config = dict(
    hidden_size=384,
    num_key_value_heads=4,
    norm='layernorm',
    bias='all',
    parallel_block=False,
    warmup_steps=422,
    batch_tokens=65536,
)
Each number is 128 + 32 x the weight over its row's rms, rounded and kept within 0 to 255. Layers, rows and columns count from 0. Numbers have three digits each. The size before them is the row's rms in percent of the matrix's.

# up: layer 6 MLP up, 1536x384, rms 0.0305, rows 382-450, columns 96-191
# down: layer 6 MLP down (transposed), 1536x384, rms 0.0278, rows 382-450, columns 96-191
up382 120:167154105065181147132130122113131082089163130145121180117107141165111092133122102120121136156156200141141138138142099151124088090117132111192083146119145119061161131132135138085157127147191120145082128138123121080126123147110111187082106154120115161132125113120163119136098048117130089046
down382 127:166089145105134155122101125095087140099134111152124159075150073100138100128119130111101095068133124123172159124097121118136088150139069066111073154107153016066138112088103176136125179112076118127108135121130132143112120090159166134124144161172118050126146091111109146124125137147168049135
up383 100:200143074092159225178157105066155119202126178075082075178108132057119107158095096139158146147137132151153142146093148133120106064159104132156181114107145156126163133128130121083124112148154124171128131079127123107103133132138166136152131142125113109156140114116139093163053093116200075161
down383 099:064119140124193130156114098062123065138155100136057097093162118180149143124125105132114105139115155187111078171099101131101110133188133121126089121108096171093145136106103167152138140131111173118153155152109155127181113189140188162131157129157072102095114114192114139088183110092114128155
up384 109:165102136130148097133128139148113096126142176160122106136126087151121122173123126134123148152131083156123152132140144144073129097073147160141113133170097175120145138194143146139093119162140129133127174154139151094062165183168130169164154227096135112111109096137123130191115121107146109095
down384 103:112161118140148138141127073169141170110149114083095087109139143136151093105140111094115145153168160130161143088117121131100099084092120174126165105161127203138134149122134127164112146139134173141113140136109123138111105159148091187039086177183120166128115128120144074144168075153166148126
up385 106:067093133129118133151138104110121117102125070159131094069170142143100137102140129187121127060171078115078173105156147145079069131122129106180097173141146046102163147180099108132066126182157089118141131200115126127108120100131126097114133173119111084116117155103177129174120087143103117175
down385 103:126163129072155173071108158178127135112106111155159130163165124145156136104111134130111077106141136109136117114096115141109148110134086120089154124093140166098095161128158157108098152067181126120113206156132102134084111159110129134081120149213135075082151095131133110056078122121086163142
up386 087:101125145095123136125203132141151148123217126163146181150109146107152094086172182144149107174085171184148126145084146096185113115100140189129081099107122153114223084217087116101076179173130099112147163124125158096107125120156121117132153174149132145121095168100133097140088081104106107121
down386 075:072111166113142147114023116147099162097094163119142107144121106125113119136109114123112128144104133134157098127090122000121176132135146109095054191107116152086131121175124143141099143131090170140190134100150114147135119141098196137167105138133113110174203133140101171086141124147161122130
up387 092:096137114113093158093134127160172092153169091169102132102128129134165092102124123097125142139097139110124113136137125111088103055121157142073086185086162098139136177125084082126135090128093115132106126114173106172130079139160149144164115074129104151106190092146174074119141122126209143180
down387 096:169154102145107057150143208127117135170097112108127158161054138069206100094127103143089152141129125089117160149121157118144108158132112051153153151154082150094126203109104204154189100163121146084139136100122100061141105155128124138189140130183184124141108113089115114091121098132102124103
up388 095:179117170176085123116090160144149088146119149121050152104083122130111131163161129088143161128081148168157144123138118089056097159113108219086156148108154129141143116158151152109126067083085122106187138155146120188142140129151132115123107108151075060139111134118100140198136136193153140099
down388 096:085111130072153165146061132040123157094100080138169156124072113116143088148098122168089121150160135111144122135141134112098070180175177111146080102165166129107094086144129044085093136137157142146153113071096139072139076087142096097140092157122128178118111102122130178109101111111091162152
up389 106:154118058161136160114158157081072137094129088123083139126177110118122167183165145145151143109131097174182151072154087120157161139109105166119072082154105132144161123127152182082146047118090131147134153153186142154093126082131146104172194145159139131119174095155143132156082128180135122161
down389 108:157179190175120155129113087066128119107153082067083211145130110146088126074128083117119124146116178091108159085123102154107092163126136116059097128092087154126129138157119168127070065178135155134122081101107125103075136122160132138104133143114136116125128140105129097084130134101148118099
up390 095:156084192089160149079182096127126061165138159124093116111103115176121134181186083156118148097126121192236112166133131164199076150053157183193179137104166129094140145120113125118108143146155106119219136165116124124103147080162104127084150145090160133069099180118143113137087124132138126144
down390 096:091208090131114110187158176124122193152117064145114146103175109104084121061134102175183079118102154153079122068103126142124153181135125051110089076162110117170117135145106122151121144161133140137100119155098144150092094150094183186184086057139039154159106092148102128142156105171116115146
up391 101:104141115086087144196130114135091123095119145141138080091138095103160098149191123102152162088150117116123100098165086106100158137179146210161097144162101098125108138139050164116118114106120136059193083153170177110126045146148120175158050184118131156117172178163158086126145132128135111078
down391 102:125063126113172122113144129123183144159105118188139096071115150150152078176113173049175054145112147129170143132135138128108077120116089069169172177123103158105112109110160088137111087111141134192172140185148152131125150120112144140109159073151164126131136164147138162125155124181106111175
up392 088:139116125175166124109149126092061133149085170127159101121150088099169105048153145072111171114131127156166143145123128106169144130087177130149115183133149119073110098178063153077115139118154123150139127084125124056100111098065132118123130156146068098068142160149121138136106083110099083075
down392 074:184177130130197108143109157118114165086044181159183101127151109104071109127118078118077156154113147155132130109097090119178084150126115155102165118074148153079130057163109129119121131156107098155108101125166126103141106117077173082179106173145092104117069146087111092121119094131157088161
up393 092:076117094137144166111099177119085152140136140130174138157156119111140096131120177094154158132196153176137103114141059130139158120096124186099063168100178099099096154120105203087182171132074122132112129115174132092087080109087103114099140144184132122122157100142168112117135114123141137196
down393 089:130144146191107091143130140089121109082105088120065092101108186136171134119149152092117129082119160169112115090140144136189171085080090122107122190105134095101157127087102116128097159122152137107145132248195075133178090171170126170076160113159145103153127122149197170093154096129141126138
up394 084:113115155141139128110189127147129160141145124150134160136115132159112117067180144132168092153117143219142157117075124135160137137106126154148045039130143124139255101215129118097087158139133129108190132145128144132108092113157147116145116110117068156131105153060116126125113053096080150138
down394 078:108122154133117124086041134139145169114128135101176130130143163099142108157109095114094130130096104071110120109134110000098152134130141119115168237096145146129047107103119144109154133106110179133049134125106096078159127140093109133156142132118192128166162144117082192109134207140158085134
up395 085:078138217195159105123066186154111137097123108135179072120101131153177158110144076169130118139107116124151133122081119103177129144161106075180128133101202145055108129157169091113168145117175185101112202144088143102123101146084109113169102176178094149115152127154207163144146106155098108117
down395 087:161085120101142099179143119121141133137166122106134133092136140033102067116153106116180106135175108103118140149142104132044139159105147201122137130135120161173152123165137160178146125097146138175141080122112111090129109162133118122103157081087197150128133206179061077134108186135052152103
up396 095:141118135068111111084134116088060114119134182108170099135131183184136117149120048130137178162140107164142155121181192097172141132122138080101114145069163119105157124101114113087073115173065061127091133120111115106095130156140134112120138131133127106117092107070161089190134161145150126135
down396 097:115172118183097135135113183121148162081111100101149109074041174119105116152161160108070117116136120142108131155117101133191125079128163152183127138156067143158139065127116083101130083141150135108082094126172102106073119104133144135097142129144085144173112150143109118095147201104117087164
up397 108:162095089145187136136094148107104144106162151151110115158133133137119154120103127159147132156122154113128142058099085140183165105136108107129104095141115134113157135119120168090142157093138081253155142182173149131097115121165177186142157194104140107172132106089100121096114119135130131156
down397 106:112120191116142062130102141103125119189124124090126128057168177116154142068171120148095161188137120119144118095161185142097089144140088127150157101157097120148083170094143130093165131160162166115093169086093125189137203143078132079081083122100086145104106124129128132100102144100173155151
up398 121:084075139134110178137128142142052119072142136123117182097135126131166110141131117103147143156155120103153154088172112111117095126060195095134119114087167182049166165123130147097165083062132149103152130103172126162121132134140154097177145160173156097105164171135102106113102149126111106169
down398 133:102140156116162137168058117137133149147159132108178161064112110092104157158114170131087130101154140165130176107130130117089161142145130146119127052106151132068134091117155145117138137084134124098152146070124132072162161088089176156170077207096111151170121152143176092105124139152129126146
up399 100:123103165162115138148166135148110177095131131089113134143109129081143138134146064124153103181085117150105109180136095160112143106102143121145136131116192172104154101167107144127156132078180164102152125127141099148114146120081127106178126161105098117094157099110100099177060156142128058155
down399 097:088097128101105142151110130079116115095134178161160197102116107079115096140129165109161138125172069135181126119131141116138110147119119120125122045122117174131079118142128173131109107118100156114145135126117119157064080131106138127089144147204088081135187130146170176104167173123066108160
up400 104:165083122076181152133077166152088167066086124125068113113132118109112131185186125152115123092128130111163152133095115164108134146119175149187134133154142168109119089129108147121140112132132128169134107170161112077092085143153123085191146116213125115082169193108136143123123137174159036174
down400 103:169131119098082068151063073122148094060123146054181128151152207164129115144174148134088094053166155144140097117114161137134096098143109172131143134146127120116145133071159130106115152158136169116154141116163165079129109185108147102134134148158162116131129152194163127133125149190139121101
up401 099:095105096107133137118143095088151140114135107130095132179079132122176062139177143160125144111194142190161120111162131153089079094113151123140135117146174141134186164213146118116068087122148102142102129104117172098114092090140169104172102121168136138151122115119138115135115106123073093112
down401 094:102133152229097204119118047139097148132145067115109137130113153157089178101107144151124045117104160155135163161080065143123150168078100160094173083140102119103117176130152143112104159095134103102087094152127136159170145153148123205154150130097105093093132138157066148080121077133111117134
up402 098:099129104119171168127158104096171126066141171152085101092146124210184146102189143145136103115136123126121122156156149115102135098163131090158146117117101106085169167151110132131108130185143148133136100093127132097154123112102110083160123132137106118094143191051125110099094107148120102164
down402 100:212197159113149175128118092158176154104107118149156142124111120166105102082035103171171079084133145116084114111103133147107144052054150164141167201093162093149121123066139157123070090105124138128090177129141119132084167179146171126064183212134161061158112161166149174145170140133136142130
up403 081:087153126108112158094122089155138161129142094100159151152150148090133089145096152173152154116127103121110143165117114157114097151113169200186136137133186139120168112171110163125160175164154109060155106136150082156138126141078080096094125131067058118141107120119106184106098120132174180127
down403 090:192092112153111156128114187106122122134134087143080140136110116122188100133132117074067139173131109162120108111087162135154138086146170094049188096114083043189127129092080122095140123121167111130110051122172117042145150172115130117076196157196160109121153150190142099157160165150143139110
up404 100:136093139069164133109106123056138071117143156132095154117152154103129095174167176120139160132094084138178087144115064159173159121174165121161102087198118118138127139129142168152081146144126150247122102128136141058113154184118139168128147141112119128179116118122120152123093125112088092099
down404 102:154133167165102187096081113120127175181096215150119137052110162170156143134125095136084122153156101097110140104192132137115120131174114128122194178096108178171129112056117157131176139179164129086114136154081107170143102096097097110125120095125101093115128163155176096152194082141145061171
up405 089:104112133080086112154093136142112153119172124138129113187138055137199108116128132120167150085127177157132117086120110107111121116129096161133108110142149112139098123134079098091106144112092071105110120114154146104053015175159173145186137152132142148129164166158144170064160124117107122140
down405 089:093145167119155194054150121129154124135084126071158098057102191137138116152109095083086118142158105153119175196128175141078093162095191150149152186108126168123154062109161151126130116147087179139126114159080074139158178064130099118104098109102137119141108116130109108123078084127093117129
up406 095:057088112038100103166136152156137119143125122126166247111103076101128118084126159104116149056136106179111166082141147187130110076069217124141117171155180045107137074149085112086157126111089167133157116178117103120122128080149158176123133117179126141139139108136109172142132075136158081108
down406 094:143187131100150139122100163101116085171130142137153162088118123141127111168112077202075097153167143048113124146063124134102084132110118085189154158087117176073208141146091064143102131157116136117156119175178088169095155164163111147088154115126166152139124172135161098125177086060134109150
up407 104:129135167108128180158160169150148079096146181125112113090144131189170150114166108155118110120101099201095131154092204111097131117142123182108064157151127136147144129123111177069160046168143098149128181122163143151063162151125136144123086123091127087117121148118154135167087091164168094162
down407 101:127126138141139130132137087067066121112140175108183179163036134103083127205101117160121122162104201139109163122100130122118129121114155090162142121159122181157153088082127068079175176122129145149183091037111094111183118091162154130223129142098152107119096162082135131110124129072126148069
up408 097:127114160159161146164146172116122166147076104148131136157176081155158095109160126173096107135223174110161097162162144130108094155115238209137104099146136085134130169143091125093087194181114121095122136165140104050096080089133141122149037144144110122142129184107135128115098104115107148074
down408 096:163134109100136082170157092118127178248082114086171148113072126088111095116069136171146161136164163114120166089093099142077132118142149153106121091131174097134147102104105131137106122123147168111087169087046127110120097134125151121099116109105134090120117127144140090104149106084195124073
up409 104:109094154150158132121109179080135178140105132107132106143099133173115157140106120159127133131180143182165125114102179122143089189076101139119142131145085144107134178122137146108132134139120151131169133099186132131157116122108143141092155168083103142141116158092180126105097045110098106108
down409 103:156113099132121163086121158067109159157118066150140088151155137121151137152095146107092115147094119119107151125137072145160097116122092102126112143111073142129073128128136144103116068113130168099129135115101127116167084165123133062078120138159092116076111099137122217087113105101134120111
up410 092:128100162095172154099158222138172104135106129111061076113112153162131127139174067124127171109188141128170157138178128124154151128096133170114143108063127122062147099179091127075135085149128131170155133102185151088081133118151128150117161178177160139098128185112173123140115128158134131150
down410 091:171131118138148130223121105126096139107090062098113128125173101160119122105088099162169131169105140168089057135166222143107180109078137124168123128166115104146128165108115127146085103121175201095076065141107108088128180114116088096191121025066105181150157100116104138084179126172144082075
up411 102:138101144125120150141134136063119167071131131108138194151186117107077125119175122157112194124138108116134147149093170100139104098189116154180120121129154089075129082143079117124145152143123110128134115210120124075105157168121127113164098178119117190094134106151129106091089095105093091096
down411 097:111142142181139071120143164134124089121172143147152101129152090138160095125179176110135192114127141154213154159167080127133158117111161148106150178126130136128087108169144045106088138115098157139128172143157121121103133174137146149149151113134115125159116179106108115095121138135182146158
up412 079:128121121121127123133191153169105168118143128135147152126158088147163174075129100071115122102160146238098107206164104135120148101119098178169073133143210138087148130140053142127128117137105096169110105133205126148109139072092154109135117141161086120120156095144098130159080033172146115061
down412 098:091079117114126109125076193096096144124149150176130117129166093141127134121182124107129129143148142179130137148145144130104138120085116138127066142150144115087167106189080171106133156154147117152149094104182124141117102082094159114141100156138069087117141097115114079147040089154131139115
up413 081:070096126156146126135207124118142170157182138138149132130102096130132109073198135082153202153093109167125206130098137078114138136104100093167078063110165123104179104190113129142173134143114137116132144127136109130166081118127142120130106178154096110105089145125143119152083038105106071124
down413 076:122167158146127083130099144136114197104139158121139091132132125069095152156120110123106175164105137131153176095052131000152114178130106104161085151064168143068111096036062132143136124115103149115157108148135141187131084087089115107163030167119107132102125211068068181131139093139204095135
up414 091:133107140113174111126151147090106090106173162106180118172085127148110203146142111232163151105166131191048118144134121083137124162113187086146115104090146149170153092166134205170098165123136188184116140108162129135105155149117126124075141144125120125175105090131066053147094136142119103122
down414 092:136082111101072113146099126109126180121142070199131120068152122143208101113132080027129110112154113086165176115142099138119170150126172160106152162175104092137082062123150147118169074135165145111170131086101116159100119140194112159102119145193176112100197100157167157124128110122114135134
up415 113:160120145140165122080135142096074139102135147191135083138178174154098090152175119146151092143120175153143114125115110107102144145109111161119111113162176137071156148146131134132105182110088169120157168127172122094178168077127186146154075130109092042095110102122055106111094105164162149094
down415 123:158136117123137100115146145125110100080082150128140129153086145143115098193126067140149134103119071144123132064166146115152151056140108073150120125123178125066143110078073146156152172081143150144127105102064103179155126129158130119164127160183108127126154130155160159107153092173146085139
up416 106:101069140090172169078116146100140109132092094114136184150152152126138114104155182139151184108164145148169149130101143134155069096185146133062091101145126166104114127176177099094084128085158089119116131076130150082159115151135110123138130200129124098122114102129078120104080132066109134169
down416 106:133131115111099168081107093111175110103163122103150110150091170095129114175126113108110134103147128101146069091150084149143126123094060176099137067145121175117104114130147142143099146138157098128109110137080087150134133138097062140115151082082107149075144207103145031117079205111171206170
up417 107:157109112118179117125129150100127095113187147118188104114134093100098170145127134131132088150172173152118136131192130129131121115162139074069099114154105132108137122163087162107117116131126158186125115143159138126051125113141165101177104145086115120129200103156090123194109123085167179136
down417 103:136125116124161151131032115133104126131116091094079135161132188147145070144132128130123128121158100148093095121125139125097114171024159104179128062129152179117151184104153126103113093170134112102117161134156130153141156130113102150101146184182116145033145172132224149120120161121170159134
up418 100:064073165057131101111176147104142121135132146133091140133101131113188120149159114128140159168163146163173160143180130149103110108136164120121097149112145135166217121172110119112109116200115141138165135130158121122140109112127117148220179163090132097109143089142125087151144077168138187100
down418 117:194145103139167135124101122113119117128097083118139128084154113154104139163112136098112088123112089128113099138128101142136152086132115138172141023130141165093128102069079147103160119075161126083126118112104140119119162155116134077097091105111151101098169119100105147182102182154132083094
up419 094:116137113163142158129096139081152186178145134118164141147104105116156050095105148150186144110147104159127149093171145106119091092041171162098087176099148139056194170185183140096129135139107102141113106136120078123033090089108144086099141200082086124115181158128176103122092104172148142132
down419 094:143156119159128133157153116071125157117133101166147132131150109153128134149140071161150138090151134137096153050178166150118133096148140136083178125161070114108145141092204103110103133077148125139113147141091129100134111093129139102099114148138114095102083135151180107085127185164137108093
up420 082:118130127131117153097166102110111115138093154153090165136142109143153112132170129147200110133107122152186132115053136100183111113105128188126066161106187133116183139107097095122091097168115166148182109121140103070155108138137167112148128129134013153126125129097120111136118094145115151132
down420 067:085120137134147115116053119142093142122068164168127116118129121126177131165109121043077109135143111049155158141150110000124131151139110120148193137086142134107086136122150157127177110118118132128106100145112165114116165110097079161096126116176171148163133133164133119126117186153111127114
up421 090:151117176098118182138149166090053179100143114118109163065113068144156074121113124088162144134123097094166117167150117137136155128120212098150127096118089134093149132129104111116142143156136117131105086166140123105121058168134136079104132155125092152082152101118171138138072110146064166107
down421 086:088136100136145107108094086133204100117074152137080144140137123159093161093138151154177109104152136121109122068165167129131165146163088094064131144114128143174035153128128130107155088103100151120202187087125143131120207097123188109101155091101198148066114117107126106125078121107107128143
up422 099:080071083133159135115127131136143155146151161108152170134145111148120149078111144072136117170100127124069213076193132112175112139062118147182104137134164159112128175149144137077099143149163124130098117190146123108112136111104133134132103166121121123128159140156175136164144084198162140194
down422 093:155166100103058141156155096094152121101104180140158174138157127138150057148084142144131148110170126109146130095137171143130122134128091176108144113189172157109135107133152091124100124120148119148126124050139102093161160165135184169125103178152135122129127200148104191082044103069049126157
up423 101:117089082086191117121153118101162130146166131192113104091085134108170081127166170106155129089151164141071100110180105118151136092151162107096059145105134143124184180157145155111110098131143067217091102105125116112076110134144099134106108133133123120094083123134145139097113116133131162110
down423 103:184109114109139150083139201134126079090114123146140114147204140069131135120086105171065076160160049096159128085122117121185102114135071113106136107164174173125147093103151145147142124101162120084120129124135095153151096119089128120152162086133106151135159143154094111199145076100162137143
up424 092:168129074089161178109096123099118091051166154154065156123165139179190130099159112101151129167165084103168156123070150123146147102132116127099147112141124096104153106120047137171127128087132159127160158163181112108179099152079145110090139151192141037136089086117059117083136119106144144130
down424 093:138102155178125096173111127172194148164114143120186105128146120106058156114107127142132164152146218086107086152147100144064187183096136139108147099096141120123129178179120119127096161116142121166093113140120147136136132120112084166102171147068097140118110152136094115188118156099149121122
up425 094:126109099140184104159079117064120120128175148186153116111125117132113195114151119100132156131113102147117166093200047118192145110128162175125073088130149119093193137122179171152137111052068114222114131137167102102134132090130100127129167120152104141119124063182153114156112088122131143108
down425 095:101089150180112134109105166185051133115078177140085112202098115183138138126151178175142180112108128144144098124111114126189098141133125151104149136144084123106147121107120157086194088154167087063167132163102104121077184146073127158149083162092134104150173117132132133156156131157216152161
up426 082:097127156118171128106074124122143109129115131143187147145144141058217156153118169144143119110119125165153158141200097167114088085111195070178156057089138182103136161143187138153116202102081165181107191137129133124163074075100161126109169115136133111153161123152113150113106126144129141158
down426 093:120087097115084101136094200133107123116095170163097129093091101120155052075149088098124097130169154141114133139076151140151148167085122134117155131093144123152100095165090130100095085125198091092099101129137112119100161140147086105102164105165094118077112161156160123135184111142149062126
up427 102:137119206153154129138116166142092148097102100121157088133142119097182157112113199096172097086143131189171155129115131131112132093140108198054129124192152162099122140086145138107148072192125132121134122148132156137074165119071113181125160112169094113075139084123096176110089099138162089099
down427 106:149101112128132076109088100122107082112124135103123151133147139158190127177103165118161126156078159112097129158121131134101129099086081126138145119089123133124137125113136112066107068142156075183092147111129150150166117064133154102178134095071135134175105156165120163147115142167112149141
up428 097:101107129144121167148139174145125153113130102130156132144154097122156127129139084196134127097183137129168131152074088103089166143166080180166107121141116085131127184164043095039098151115113147124107093119158151136034165059133146109066120098095109087150113136102158093179117184176098171139
down428 092:118175150145167114140173069159153130153174093134223102159163163067064164082135108136123088192133154107118078129160155156142102107127185132140126151106126112113172161121097161147154140099133093149089113113147158129097117129135166135094085099117127116099138103100126111150125128103142095127
up429 090:085131163132163181094121187041116171127104137145171103097121112115116090086125138110114114124133115112144077143146117177162115138176113117141046125094148101090121153235087176129165122090113071148112129156112122093127079162133109148125144127142109102104151231145084141104077107058092042126
down429 094:111109108061118127112124168140122129112132171104175152098085110176116168131104161120169134075123111112111103140161132156124107130098134109141134081131106187108127145129130117112140122130083165084114151152140152162091175205102068146059186092120155127085098146138153100062141132110146113122
up430 102:139120085063132154171116107076131215115126098138080112135123095144109153118146109138223062165199179140133090081129193122143103126174124081113138105178153123119156132115115134083070148111136155107105088109130143174137044111127184163172065148090077119189146131110101132129122119115077099164
down430 070:118089136143119134110098000114118154117083151105130148110144128136145154117154115159255138094131115108124141130065167084111127107152095100103146115113128103129092113072125111115129124127093157138203114090085115171146122145164202141127099092108139104185175154166123136127124118150135148090
up431 116:083093189149147109163106160137110167097123165119123088169131100108121113138163077119159126133115142141056114172146152114195099143074105078076073143131193066102123175144063110166174101147090054158122093122119123166071071089140096091122091142146114140124189190125084100139129097180132126131
down431 126:119063171172081164132131152142210123122190136143085172108142177097146117160126167119136086152115071201157102147108167130176153115084159087104110099105196091068138093099088109128162146135117111087133086141179123091158114095119176143159112113115085147163146098147128123107087109068123127084
up432 091:079149143094132123093079115072087124129128121090128158114183152091087132115140099099169106123172142169148107105102111139078076063062139131107139124094194135107113142162201152104140131079121059113142161133096163152130131152109106090123122144170083157101135098133054078168069111134118151130
down432 094:152093132143144152138118203115181123140161169221088159150172103110154050174146154041149112161128120105114116120125144121158164154154117136155109138092124099155094049147105159122079096137054172154118137124141120074134136176115168156119098111129122104115139129154114186155188126144136163110
up433 104:146142117110167137140167195096060093141133135133097092148159128147106080117152176091145133118107112142120139074091168135127097114149101142127089138128124107135113126157100146134141082099103165123136179140148083139132163093120169158094155139129102162149087149116094101136092080126144117071
down433 098:107137193097080120119095129151080148114150177128131152129138119125151124127114137132085079136144189159120103180114102130184102124120140161154149097128083047141113136137168163144128131108091123084175112120102120144120099078108180080174114206144094139105124102151135168137104135152134153159
up434 094:121131095164117070168157120141146131083111171115153138180123181122157185076168160155165151130155109138104149076185175154138115097165151174124061104128119153103124151140130158100148144078071099156127084092138157087142118098159158088156111118144152173106118129120171082158148090147156122089
down434 089:153133135125200094111169065101149135095128170133038124126126112198113190134160120080136080174112104111076039115148136147112190092102150010134174141162093153166115110131123107110120096154110126158127119091159074102102169155061101146105106075068091107118155099051146129111162137147171158146
up435 101:149085149101080194147111196120088148136138181139133138168115101136124093175147122097107092146127145143167086086129142151184075140130153129187126124151141149094118152123132114142101164142131092154096197145127119116128149169090118152110110143133128132115102133086100095179122083145151076046
down435 101:070183094235125086133094094161132131086108100130049143147154090126151208173109113157140159108167172173076171135132120135160100116117106088123108134122084166157094164092130128166180097167146151081125150163152111124105122122121160072168150114182173117162113095164117149176152099144155140121
up436 089:135119142124157118078098132163125181097154114114136176129108116103109179174159104141156150139084166190149123147173079156158146157127095145164097120121173143119097123139120160080080068126068127184134135187203089151146121096151178083158102142113132064148089132091107138068148118102090116153
down436 093:129144098137185119152088090093119096162106114102081120099092156147153145137118153107154149184134083144108150115101130137168139047088109075135144149109098088146097138098159130068200207152219100104085097108060151087173116161110105129127077065138127166131187082108090104128100189174127139151
up437 100:169116061164092117134100183055118137108078100166123113186103068086182134122147154137144125159129156148170206136124176125139127079123081125168116149141139162094128151118136072144116140125173085191081129076092073116104114055186173106150149138120075115174157174127173100191119150175062077114
down437 094:153150106137112118115146141103179141087150122140156140115191138089105163140072174090082109131104049091165090110094159138146135092161082125153170166139069189119173132103130128158196095127132139128063112092138110131129162097100161122145146100064117127185064117166175144131124148163129130096
up438 085:088127098174131137128158138094149176111136176117166132178076131154113125082137206161125108087121146187074133110146104092117139168112195151133092141111139097140147097153124088052147162132114117170144169115143146071111106134133143132123115142090154123143146064154107187075117069162149093058
down438 085:165130182145142176144154192083094140133098078143030117049109142192178199138126111076071113105153106162174208146096133130139072128125108140100130140149120132104144105133131118152097061190132180081163080137099117140103159113160109095122144099127154094156079139106114122159152169152137074197
up439 079:101146105129161122087126103132136109126116148156185123158167158084110148133126148079144097160069135175115160140090128146102109070125175122178137107146145108149140115134128165099173113150118128148222154143140122097091130105126167117128146151105126117166104145154095089146128107158119063126
down439 082:118094142121110159208082103107140137121124161141086110109113104098126085143126082123090171126051113105198111122169138121151122163126054104036167138115126158108156094084120169189092177172160038104084146105144181156174143139115160185171105109160181088128149058119142097113167145092083154163
up440 091:134102143130115097071160117097120125134148107122125076117083120150131061126171118064155075148174183138073165092181150156154052165126147121072074130152153114140171155164146152144109142105098098180118168112131142183060086077108088127160146132140093156039078089143060149117107100116112114108
down440 088:111183106121116126102102125087159134123156138131123086133144121205168119165147080122103127160130157051169149070182200126132171129118162171142130148107134152050114170130097102179126129068127134076096127094098144098134143163150159141091129097136178151135084117113155128163132131102175099142
up441 098:133094113100107185156108150149103141131122136080110140151111122152091107108198138121166186167178092138132142145136113154114129158138085119183103132199125150105124110143055184080134109110130048075150104062110111130143151139118132067176109214114109139117189123134093113168148164082082108151
down441 092:196104133092157148159131145142128149171160140159149076060128082147170121105175168152130167167110169155093158119132158128188112088139167131182098097094156136131131103106178084123122174116113118143097142150152110079186091062146161095147082106158127108148144130176105081152105120165113116130
up442 095:142053157126151142133097139095099081073089100148135106096184155133138172153185121107155126165133130179121153120166108133107145081134129174121062112158117192101138191142086201143130055131074087139123107161150115188102129102045100080111126117134069120091121213133102126164128146131159125200
down442 096:137164160149131113096107144140088084151142156129153134184093100082127055089073144162117113107169120188124136134167078132153123147104144069095145114131134132102154111111100126114108161176160118146117055084080137114113131123084138148126172156127142091149170058146112159071129123112170107080
up443 110:136116153127151128135183191104091147143157092158085163101134137085157032135166094136146087070089133110151145169117142116071089141132144176144092103175151110106109196169155104101103114078140112134107153125174150128165121060125150086156132160127082128142131149087081115174122091147171168173
down443 125:194107130130119132122170147108125123096119101115089103099151140085079131138131149165139133080187103090107140177152076150136149114122147155148089165165104105098110116091135133120100118217193112078183131116103135087145208121103111156146150170075194146126165159112073149135112172179167120119
up444 099:160083130122144065129116167123084120148152166161147077151169130112162136112131130101189108113155110152095062232095159109139162035118120145121106110087131137121145100128109140109172105125121117205126139095180141093076125103078110097091141128155143138118208123112125118065086122164119134136
down444 095:124080175162139124060116140147136154149145078092092172100104185152087153142135107089107088115125130119078145117156092136158137126053103099170122168171047123151126163048136135168119167168158146114099133097076167075142081105148106146119122158122166097154169207157156138148226131148186126111
up445 102:135119142124152085098091115128120119143100114151090156150098096105184071113141108123148067216169123154204107154205119147123118077159192108135122151094182093113174156159135100069167173122123127122103129098129123156154166072075139111148125139173129127108128104122048120129067143134159153060
down445 105:099100137100143126097121122145066104128107113148133071130151127153128146128118080122205166072080053133112176147094041127109150107122154075125121090133151101113108129100131119122096118099111133159149189137158098137115121151115154174159136181091100084166093158112203100144111137096097109111
up446 114:104082128145127065187137126112140130060156174108101088087170114163195073121126162107163150106154114111129156116176156139116134139150139135171117099170173156080119090133098138095100145109140102104135140135123101158112094145068143115152097137176086124183149130115083088118053084182186164089
down446 108:124135133140125103139107120100112129096108112132090108073081136131114117077110157164108095111190119092168175099155107122176162090124171125087049157093137133145148080075136188139126162157111181130139142169132177147122121185092169110124125151133171148132123141130192178158145105102133228118
up447 098:085116083132141192133155120141144158116146151133107095149104090136172150143146160037114125139174151124165094116107129127120107121133165134120100140099127159150139066174134157116132138137127143135128112133108156108064115149053106163051080129149141106120146107115118133081091113117167190133
down447 091:083109171129173111142170157147123133145096115134132138149159125139132098064132109160088164112154061131157120114143168146127083128202175146131088121130134132075058128112113167142087108105122093143082111123135152142104142150144130139123126140120082152135109153088096145137148094131142012166
up448 102:095143102151123168149135169129113156074152165135137178159131110121135123111128149096180135137152111147124154083140136153144125114141092115071079162083176158096124140106151112099123081152145157145138166089180144118114142160057109155072156188210115160112141068161165110157075093174129053054
down448 099:143145092128069077186105098149104133124136107139156188181146161196119155109132137154162059078186144122100117110107070115141121095164121074109170186143142038156141122089112088141092099120168122069115111120140083104147101140183138114096120182073129088138190080141115185118177148166141103153
up449 101:184125131122173139123111128110128093079144102098137078224097169097102163135150176087178180167147128144090168153148189145068052135175096125090152101158128155166147096146145161106154083102146111120158130134138165188133139141127142169123086125115100054149131093114094062139103129193184119103
down449 095:075119162143110095100147076053065163166133130081137064150084097148101166142130163181084153122192133103103109104062086127161156189135132139145130193087166180149156126075185080173157141105180159128149106132116122095128129112116111152105134099150144192089153086182155106163119103134120093132
up450 085:191103154135128134156111156159166168128104146156146099178131142122164237146153158083123122176149166191128164140146136120107102121083103178067143150227161159181147118099119087096132085112197103169142132111126097141110155070124108098197102164112109099105187145095130109185070132148142044201
down450 084:114154090112130096051064118118102173161143119121136193143118147114072178144175129151095161044116089104152099083136063124181085142104143129121117138100120095158107177152122152135066145067144093111186082149107146112142146107165145134122130148112199201108085150145119117167139101101115139133